{"num_hidden_layers": 14, "hidden_size": 384, "num_attention_heads": 6, "num_key_value_heads": 2, "head_dim": 64, "intermediate_size": 1024, "vocab_size": 4096, "hidden_act": "swiglu", "norm": "rmsnorm", "norm_place": "pre", "norm_eps": 1e-05, "positions": "rope", "rope_theta": 10000.0, "rope_fraction": 1.0, "qk_norm": false, "attn_scale": 0.125, "bias": "none", "tie_word_embeddings": false, "parallel_block": false, "init": "normal", "init_std_qkv": 0.0316, "init_std_o": 0.0, "init_std_up": 0.0316, "init_std_down": 0.0, "optimizer": "muon_variant", "learning_rate": 0.0172, "lr_mult_o": 3.0, "beta1": 0.95, "lr_head": 0.00936, "warmup_steps": 200, "schedule": "wsd", "decay_fraction": 0.854, "decay_shape": "linear", "final_lr_fraction": 0.02, "batch_tokens": 131072, "max_seq_len": 512, "doc_mask": true, "train_tokens": 1053000000, "max_steps": 8034, "dataset": "wikipedia_en"}
Each number is 500 + 50 x the weight over its row's rms, rounded and kept within 0 to 999. Layers, rows and columns count from 0. Numbers have three digits each. The size before them is the row's rms in percent of the matrix's.

# layer 11 attention query, 384x384, rms 0.147, rows 301-368, columns 288-383
066:446502494454530484389483462425527546524495458414488533536499495491598495460542436567517498452541574527516424454477524534440411466482410539494634537596555335455557570531444470481588496461426458512521523490503482494509480464466568468618502490486498483337573510519476499484647526448487486518
072:540486578506507548561525505569534607493561524532461489540474496482486486585483487540451496490465510478540564541441442472596526544560488403469465494493475599525426483459491533451428516495501547485508531453507472520551488537554473534346447505531507531593435507527501500489428525525529480484
063:505422480437498510512520450520504524449533480576481491396572464509473454491525532488453521499551439364516515455464455522530443435412573500382432563516553476505557497481455419394493575552606569515509535582471599502450492467471441410470450538499542476313519574518417505475462497543442476520
093:512521474513577480460441522438472435516463436407503515504548531491567469464598558482471503460537565509452475441520595528450467449415524590531590560508511371481533560558474582532507475477488489490529509487513500465474503519459527477629530522477484457424567492465494477468548401451530488519
070:615428489442490443548472566580474526520462452511495505496536474411455489529508544492423591479602518546494620519522527566569586520574467392502495562462559537524528554476512451493429539475598557520479612539503415474490524558530466566377498489539497547549385463514468416483458461520489417469
096:410533521559561491482455517380553525512486516438495477597481420494439554549448482466550476512438498529513501573450449444452480536570529545394554480477456639486439457530466552480558503561479423533495486490512436447601530517559474468584551511502488497554518467539569545407526536504465575519
112:482406413534464475396539470543475631475580457455426520530495482464500486542560478498452407511538544445506487458532488545531510387457497446522418462531546501456572550529501433430479506549502498520515476524448528482509553524554547401562510626556497536419508477437449566488595465468599542519
124:545446440537643524495518542498506609431563529464482458505491507571570483531396482522533431511442479477501606491425500533542496561497418531490525470535507566393564436448529434550492537515473466619504599609550462488480512568536588487565397572508506498483494482637487456467462477436500612506
116:430488568482580442495419541400534468502518468534615479491521461441450493492448507564552519473540531504521495538469459579523455554497464531491535473532638545531445578507537593526475435581534533539506536531478458445465489518506543488515554538514502490504539437528591446475555503481563477572
133:490484536538510493537542500454483552476509596593572521492446591506466500486524530546425580524457472583468450528597581503533459476450495475580612488475454529512463470473536551444467415452499480506486458455570528434445445525500454511481482424460429436535535480421484573435494500538510479496
128:528572570513446527504616480511529505576508507486400616500594450461486513508418493527432480442462503440512559449511418434464478451563648543452444503511516507487465520376517583543438515548522454563497500524458395490483533486502632550480481542488535590566503473434491495427534429401495515512
137:504534506461453538500539509629431602477465509418551451553414560548548445414573497596419438538461573529547466478464527479537582609576532510512468486524602388520504566407361523425423555566482558458501515550543517532555531541499450615524503588463569510497483606565505492503499414450445484551
133:512585491556505517458523462483511547464536504513527487490617590629604536456554483465508496543541511469550470499519534462543532444470472483520497500564467486565475480481514500457511560500467577532472533480417478582488590495558537553512511531464522470481538435485419433521513548522554505525
143:548540582563506489464430523531597508539537491502528363464543586560574598461508481493447508611523492457520493496442523474485415533549473536430444479519507587556504558513546550511495535547559531533500541501537410569537487461422466460512476437409571486513531468471422499554565543434468512493
139:456527494451431543466433451465573467488424451521515480491562497431513457454464458517495470494457466499580538511514440534512514535494530476465546472499503483594441368549535418431499450619509511516519590480464506515501471475515437523481456602473450453535500417542464575435511487411523471518
131:489562427485493493508406428430514421520522481507568469464605455441512577447446487481541397532526566547406462517484450477445502569528433502524500479533514555555460561464554458507456507544476538540502468502522522548433581489513482402558494526463540446414526493612476496499585507530551517490
130:453504488475498477457492442447466507478507515580456472543624557584592477578483495657596544509581487532510477511532507587522519594466494490471435543455447533457482443430479462504554511475459474547510578527479493498454504490537553501406428544451485544575505554500512482512576486518502506569
131:501530495439509401500447442479490571487508548450556525459437422551562526463556406512548499541487452513528475540494460448524533459549424489492583482575621459472487510524485496434550527409590563494511443549453444447572444550452458535453582461492610507542519487546556453464443566451485501540
135:421539527584482561405514505532433572572494466517503524502462580528513491488566542514515519464529526480568520447444501482479505510561510534443516508503503640459542506489564508526438561495407585470513501579496550440524594488533492504438430569581610431532477450428574525462554461473473591454
104:510545478449477555490509503503561568534530467502477514557550398557566563511528435498544528559441479488476478532465553604529531491444492416441483507495530484473457381596562613448482514508603561499498562526487523423514439589543509383445472477484465487581566508475441477494468473474596473519
111:480474407462431494514591467497464570483452527497537510630495561451499532366508494541455505503488448609463486484471484458587473490443457441651511453485472537496467526482460522478513478506512539550502436437579623536536453425494640514469550403498516529513454562594474564519518514465533512480
128:428540487521505419423544541521528483440494501589474464600419509589451523431488503612488564573504461525524508522524424500564519433562531487532441568498515530408390446546538468397476516488443493465490545514516515445506526479597510501471505447450457568536496596521569577554498521499510446475
129:500472381534459523575396528512565491441457472490546528513430488534464579456529557421524473469563513548450496508623500504543485447575553561552474514530497495445559545504479541423503448435431545465495456467489542495548461471572442453521545543493478570500492577508449544549413616584370526534
141:457450539478468382467552486432468587450583501427521458511479580438511483494535481527522530408352483587497572529438434502540459483463507338495463431476326510467495488496386527528555447544486521502504454496470408519443536514542526567521597560531512498447417515462481540495459569536465503518
128:437557465532447501461467485579526517553519466550543495541491534458585443429478496561460518467381444517556520550454557447499433497565510473532521574497529465511581508480488524440505499526466485410504561506560456457569571445620603456513436419614497448522538563613447548506382472493412555495
134:496499491505527445436512496539484535497506424455559584532544510524545543441526597435450520562542527460548478471408463513526525512464411370510489476420531573422465436525502549491542478441548472491480580425445466500545524541488602445428554582494510521567383434526501510486493514507596488450
130:520503524556409522531451475592476537457509478533464503450531500653554533570461508479463539504504572497541559518560447481616588461532573468536552579545528531448398550398447529503420528406493553533480577491505514530495612568460496494448478490527517506505392401414551482501536474462507553530
128:486495516492534516476545494576433626425497435507506550543429516578476384472480365463499489490528420421521478545517453435415412568549512460522478459561513416444514497461547491457544461468519489493511470447474475538469505463484476492475533516495508454344427535508531516577572522475539557514
156:465492525548543476452457691427411401561504490496536490542463483499549486502476494494482457519428493571539530572542546543525467449527463578498463529405525307486537447528545487502542470473445435508501521546533501403586456468570428545541566434484506496463486507548438459550484601409428574492
162:623497447518536456472496656485502385511497451646528507463495430525515484552516484465553499542481488555592494509565493459548611423483522527499558605476435551487480414476480450505432530522530469433477557441497523524515484529550478439456468553567502446553579586458466510498578562523486467390
148:497473498539559425442593598506495489535547489469598415377507458505469444454513527523564433571470544388439543522480516606586522501511524513530410563495508480506531487553504472555500519531486537556515428452531511541500447500438475451515604545628551460508607504465460428460513511444468470436
127:468434499443485516531450555444478516556432527481349531580542498471583480496506486470545546524486451557547418570457533433459511507499490539577499440587553521429476468449552505616494522515547494482520514544492452481592545498504543548550594482494467500481492488471488488489509456563476469530
119:584480557460513493485416420542511516593561520466554482467499495567476522603559517510562410533442496558432465443499467444479488539525501520591531506598453448562490462483436475484495422522481380513479378415484530566485523506493457391477444533566364524562613493519457471499621509478514484399
112:473638507517523492558503363436461557494513550452575594501468450482505375468463459492480480555467476565540466419429490473514465461454498579497468457502448506480480500525499425456569623483447415475507563511504479439483530519485492470561357420389453502481484473483463607547494417521489494471
132:468541439474616472526430559461453484524463550521454485601441549606526474553508545561524463522486465482552498469524489499422488581549488557452511529536562494463479493517491370533493494525458492452486530545422553564469430429583493587476538550499578541543505558463483557552519482473416520571
110:586461494471343479542467360460584482563448460598467466538509506533483522433435518548479513506456468514518557525436530529500528363532516584460547421509471471523512558475539399450451391476506466494476580493500587510430461480473474497489504493389522536456406577524468480549571517481510523489
115:552557628533492502499541535516490494516441528454413452427460481577552525371543499523592419517462470470502515455578436567441472536516555504442439422502532551409509518541552562551541426497476463435556439483542495507409447531535497394422463468608476507457532564542495410559501575484461512454
096:506509462488562504472568485534620420504528512545476408517465473517420580518573540594436584467556507587467517509545477486525532522530493383517450549411549552534556609468569567458442586448546549541509561487623422527424574584471434535392467531463576476414392475563504473502465599585554498563
093:518519517459508488479457550535552513469401543522481540499451501463471446400573540463498615466552576487562510456476486409487388488553595520528581449540603597549492469487411488564454564495528512556511526500563489441416494513427491544565530480475455493483452461535525503573415590576452499523
094:441489482553407557445529501473541434503599444523626502601548496538432487481455551378480465533513432548496512472438426529428494511503626513446478528508474501468490470477455488475520474498554435433500531388507440581565471421519461635501540488550489577445555569463475442586473522571418442515
090:498491442545411430521509413562441482528526423493433514555459546522496496451564488497563538492559476461523488377549496502445496517487451486520434502552477571608522442482450447428477443481552611460503403533497479497513505403470521549503478507513558445498464541471518545580527449561508505403
091:490508438475508429437558569424507525491543467546524432548616540461536528561429539476490532563396393511436438577445457565470554576488552525456521540505486524447489503547511529426526546596422465480511537439493448479483596555554451464462542571440525508526502580586587527521554562603450409559
088:446534433513578549631484542555385529490544429533472511490510560528436555395536557388469442523552484567498546528502572480543502416554517523516451564518418445467493548523472494443530558580526467447518392481498530552535548506572478502539379452495402461543473483427470536444488517513432454567
089:502438519569624486577444509466469479557479528459537523533416493540494470454485435521512548485497437515460448509506469542454466478547525517558483606572517506495528471618513526519448520469476532463518538554490481572529503494500465405536551482545565511559413529459498520474441532502532544505
093:466588589505395469546470429533544517431475502481565532503425535527538570487486481446464662581487524471454440605588458542465597480486482501495553540491653493415523408512493514522546530509426465479466583514517605431558471487474530531467481518503424493479448506536504488570471513436388476423
089:478465558503379503548524535493489510451394564510434540506444511465491533434469420485514562528473572455475464463537491419516559476463499500489392537524558546465500439464480515552497495482467411531530457453500516480449574446481487511457477458523482479458515498494513497512430585533430508581
092:551545527539538551533485525522470459567473546431559453630447430547518454507497576487478445508585557529436513479378516479448514564526483533532541522442564529599461470445416510594513532614539551440495423522543503551525553510437532471559500516489462473538561429443570512590449444490399488403
081:470528545565502586646502474535583490425552495540481486532491507504515457444452558495533467502466526534570399348586544569456427528527411566404405445531418574487491582533539529498430395469551516565473437481481498475514406470406475575509506455482482503412557539451515554565491459483539537567
092:454455482565577538438466493567515501527501407510481451541548517508477502490513517514600514459496583539422529501484471490477448621528592411420479494556500416545539485437517519479520494575493465601499421410522453465593549490459496505486490493512464503528533463520596430555454486624396584538
097:631582517526419436623475442483587510587481467402529481537528389496507418489398463445520526495484456424540524531532497451507440550602611549547435548480508479547527570563506546507497488577543482481501523512546530416479414466507482526539467470531504496593497487518492463390508471526570389386
101:575518562582483516471520490541465522443463516492559554550537537472504547474424449381516503505505436474539475484452397508567520415579483475476444607423517518532513481433379496600510552479568477541465549525534546507548431503510499494502536502530518477463530571478472476451525426455578509518
109:546523584611503493493461463463535431543538553510545559441518515492474412507497516448458372518547505447560548490492457461509485559481543482522518525423406512443589509511451511556500608504505466492492507538509500458464483488482484429501430541605544408496588487413481451485383519564449527575
106:424512421427536520489526467481490499454507548552397498481504493474400550515478484505614473529549531516444427440488477458549496423481524494464474507469462547509509487527450472511401498514481573462518483525447475517420607510409557397470559609480449534505477511517541556612499520464522488395
116:553471435586508527503477536518503418440625572490527567386502465607512460456537596587498447458507461328559435504506515490531524485528567534550493579446452515478458480513461441518512606453455489537493635563508509456545518473514474482504491529485529504500521535398521428544452559542513529515
124:463546554487465484477542479547604527496542473563555523518504541522482500544547484536515595516425610523469515398530517460501568457598490388521515584417519507513473584479545564463525570515501475589479510504492429585473569484498545616365546490551496536548436493470550517436535504429541460502
116:508412487479503500455553477562485477537613546330553471507476521423457525397518467492532496477440486549439490464500494451529526523474495495482576505493570572641311518471456508568483436528519547445511490490497479589427513543455516472475549548554456570535552509511487395521468500519455489483
131:471392489499553507533535570391515376486572604434454481458449510494515493427458506526506397448469371496480518495504573541424447531568484544471529493509437484587520474542455513626511439590465467431510453540494500486504469372543462522485508504568479486555533467395410502513515527523459520461
130:469450496465653525481464507392529468475509481522526568598473517448508465497420438542541405459534513556519519522476638460495397528469449473467524493492482485416524474560463533465585437615469542490512491502519465470598433488521518467520411430581519485469521483543499460508525529507480479572
134:471566515497417505481499475473489561520522403589513507583474473414507517457467500427532561460474371504573458519473419497498388537568573506492564470622538510538497514492514556401513497531536428547517510440517514503497552504591514591488503459547526548581532535610597458424452449488480519420
141:452423514484503569404549468420443472526539540491409464472481452457467483466531469543513469495494520471513471552537527471492542553512556508484631471526475422502477584528504489634484453589513503501519443602431516545507555524445546542475502511499514418562512474560518456433521410473598439451
148:497485515493453439461599465525447576426501586515545430613515429589446416507466510520490594592512486460471615581390552517517531529559552578532459467432540574392530440508499486513486492430525424475464453494471458503478488475530491437584528498490469476468494518509426510647546493512469518444
133:454470502461408552517581569476464501482483519570480603344622440538404406477541522523510429426457513450470518501498462460443452460464489529490465431417494551548562506521462546466511527499574522505511498565541568473507532528437443489475381536519512505456499461523457460530462517608546474556
137:488439519545511581456495636514525462485482469584479480455476486629495514575506466608535515452550376572537439471535490570442531546574484543519551480502489469505524480509615428540446431461496399489494599511513486399499448539670460559464534525446437472402519542515495514424528520482569498496
117:549521546505390429519455462569482557447531473522506514636474611502535538498403489424449477530441613479544509507376556536492420446564472529468506502541551472548533531477581500526529542519470530507484467557568466547478508480429468568570506469481517462406505569635381445493500520457430432496
135:559521580414549520489490554492474452517532579556500453488456397494526424474573569491603532477495456441539530608509496516539422499517593478500460489466497517474502480438570530559473434548570565565489474542503524516536388465588443594456527551547567430493448494446527526404491517430544438394
115:459510479635551510495475516477501482487505543470504511526593556539438516511509601480480555454516356516524571550473490547430532522444617444515510502465529443518557440510520541482523495486483486407465523479490504495507532422614435481470496478460434519392505505473503496546581536522492510505
134:557508461501398595498535479475467480482409530522471575583465544563545456406529594610481544556525446415487480527439545502463411477507535596519497420490518439472473512487473478508474508502531495554526470565488551590452443423457532467520507495481515548552658472415490435590481494533570538514
100:528623540430529488452480484431557404501473512512511511451481439444492450566465489506449415558541582407491517451519468559628594446476519382526475563450470472575430463451574563445492531517540563574529449472530554486492479533443545482460501434553542504434591487507541500508502542440580490529